Part of a small language model's weights: 4.5M parameters, learned positions.
Each number is 128 + 24 x the weight over the matrix's rms, rounded and kept within 0 to 255. Layers, rows and columns count from 0. Numbers have three digits each.

# k: layer 9 attention key, 128x192, rms 0.114, rows 65-84, columns 128-191
# q: layer 9 attention query, 128x192, rms 0.118, rows 66-85, columns 128-191
k65:167099138122135133146132108127155119177108146176051127149115132102122124119113113132132108114127144108105087176154138153101109164136122166131098127118157147089124143134077125148094143119108119
q66:089086169121120148126118095122125152158113130139129144167113147110142082130125097169123130110102130183098060106061104112139108116132109195121146117125147097131149151129179150155144153167114139
k66:115118186147189145114167101165138125132122119128142148165129133076116100070106131132106132109127159182105115111091125135104098135148100145110116146145136103129165127142181147136136118135124151
q67:093136085105110183153136094114149135138131160173108123168166096142158087119093140133133129144163158079110148105131079149162101152131117152066170132154108133094082098082156058149126078140080136
k67:131134105101131133179142113146124130156131126162135128160122096107144121155119136174136136109197134113103049120132062154142093116127126131062173121146070153126093079096143102164124101134112172
q68:108115125145075127109192147120139124148132129158129121158117129117180141146055132104138064091102123147158154128116108086088146117092069133141133119101173094105129068129125062094101123116112116
k68:161123085197105107124113109121150137136123128120137123158120134083123126173120103131103086177153106122145155113098138101121152095084122141117137097145104095079150079088167097137100152091124156
q69:159101102169191140161161116127134155116151103160153125125130187112148134104124134138127119133160165098099149123106172105107120112142110107172125192140141114109117160120166070137186150132140111
k69:169107092108136163096155150110130156103163140150138056115136169124122175130126129130139141153195164120128135145137175096136125131124143148149103123100120102132092148126171062143151149155097115
q70:171138092157077127111108091138146127150126108133141171149093072133121146109112109100116137116125118120116143143150134109113162166146127166106099142138110123114126157170139100116137136139155112
k70:140165125117080137140151103152158103115122085129117163135130080103124122104113120137118150108146109140143146160135144134113169155147115111087135126138166139127179169102142130105121124104100126
q71:123136151140149108157107128117113122145132116119102150114114150136115114131129152151115097135103088108155144102105062085134147174070077170124101149169131151121128112161070117149157166160168151
k71:110115137155136118133126148111106102144136160147091097100106135145103130145124149149142077143136100095138108080142082130124127140120101150114130142154139114137107152141118141105162127142137135
q72:158151170138108108106119125102111134103126112131103144192104134132088134119098140145167143137104138114115128109156104094123103089108137123131129155131133127181101071188147147176148135076108136
k72:142102129179139102117117138153140091117125138110103121168088130186113144101167144101200148129128148098166131127111077119095154145137107156143145158168122134136104133158143118120112097103165126
q73:139121085115136122113167152134143118094120152091131140131131136123063126143165133100131126125136091082182139145142098102146109132097098109118146116147114151128144088118106139140083154095140102
k73:116144083098150114130116134140141135092101150116113139114091127157080128096146152107131100124148126117166119126144099136115108126117118130085107140150121180109142117109092108133095085083156096
q74:108157151144094130110079125133127136046126119125161083129098124127114142102161135119123142116137134172165125143138151183117115134104144124099104094105136144168138127197177125157134133115120112
k74:116141170131137113111155109160152129106129113126171106162086103155126114101122130147146160104084154113158141130114180136078095139123110134155142109138173103198160166122175153135171146101119120
q75:099132135130178129126151090115112126114130132124133076110146172175101134105101131107131132095130113120133127190091099155126140097122093068088157158118086086115126130205089116130129156158098107
k75:147158129121134128183154136165137114110137122115088138085143173134131135113130098097170109092132135140095118162128106146151118091118152112100124108140126118106131150151066107127107136181116072
q76:132108129137118125133120162119127149138119126136166174095113132149143122136090057167101132107111077127135166061118129156114075098133069100117162164117171129185130149121103151148092134127136132
k76:133102126117166104157100118118143071120113164151115177104149111118099138097156050144102110086136113143179156104093125142138119129115108110114144138092121154111153133102108142134096153122120134
q77:155077071109130063109140111160143124148122062135136100127117142125193135146105134153157128127141110101144090113091148093135175139148129101128115100122144119097127135086117135140147141154119131
k77:125123116092155069150149153164158170145090072131139108116120110104144163130091159176163113148185114145135116144136128134076169123137102127139103158126129131104117071127163117121120135205116124
q78:141119146105120117107130129123120122132128105108160140097167094091141187133115119140136081169089106131089114128134142124157186141126144127100132083123135135151118116097150139078151119151065128
k78:099119129119140146104139127140126137143141133123158131158143123075165138153143098125147099145132127126097101127139137114160179093151142129100143131081168078150117124142140130090104131154134118
q79:116108117086129109098079169155113107125157167148111153149130151160125129134145115151112126113109110079151134135117155131160091139158146079132110079114175146119156106142117112106120105148179133
k79:116114118120083108107105165122090139119184164139165154149114131172164145146143123128132133122118109126145139125103164136166114117116102114111125127109158119115120098156135125121137126161149159
q80:159137119171134185180121126130131128096127169103130112162115167125087182079124147118153155159108086104119125116136149133156137148125155057080081131144128190150136116072169101102140194137135125
k80:091115126186106156166061111111122112121117127087130099127114157159146133092149129145142185185140107110147116106133129137115140105138163118109103123125156143141101167148080097121146159117101114
q81:184137121133127128159138130131128160160115118145128123142125131120138109113122066174101122138134145131173165128131098137116112128128132165167127109142168142130098126134112180082065111158130115
k81:140112126158153122113118093120106154143101141157136148125164128096141129066087095153102119127095151124113112158131092173098161132123142166118093094134133148119104074166112174147113086156116146
q82:112137119167192168097143163124158141097120170178123080127137139115107171126128138155100134125137117151111160113123125063145133143158096125124107156121137126119166129097122158108088141137138182
k82:081130108160114113129154137111131192099092106150107119101126160159090159098103133152104139152136110119115146127118141109138130112116150129104136162146126144140146131154185154108122124142110166
q83:157085133151067127142141098143142173095136111115146102107130139158135102171098120146110123126150114141154150109104139149111084123113163111115091111133119144143127167154141082124079095123150140
k83:127085082135080141141097096128146184109158149131129115107183135158107079124121148160160151141108102140154126154120142123097109125122160170147099059149130106114146175100121101131103102108123131
q84:130115101116140157105143143119165161114101157114144121162125178127163144152076150108120147138109088106127135108128107080150166134147150144098132110138124139134125127127103107117126140188167146
k84:121121118126138106154137136135173113156076124130124101121107095161093110098124181134112095137164121096127129123130137119097138134134135156141120146135152150133176109128113137107125128137116113
q85:163137151145128088125116157177127123102118132151129077098114138135120182105217138157153117115141121165124119112115159107125142148137159133082148100115145156097142095141105156093146141104089086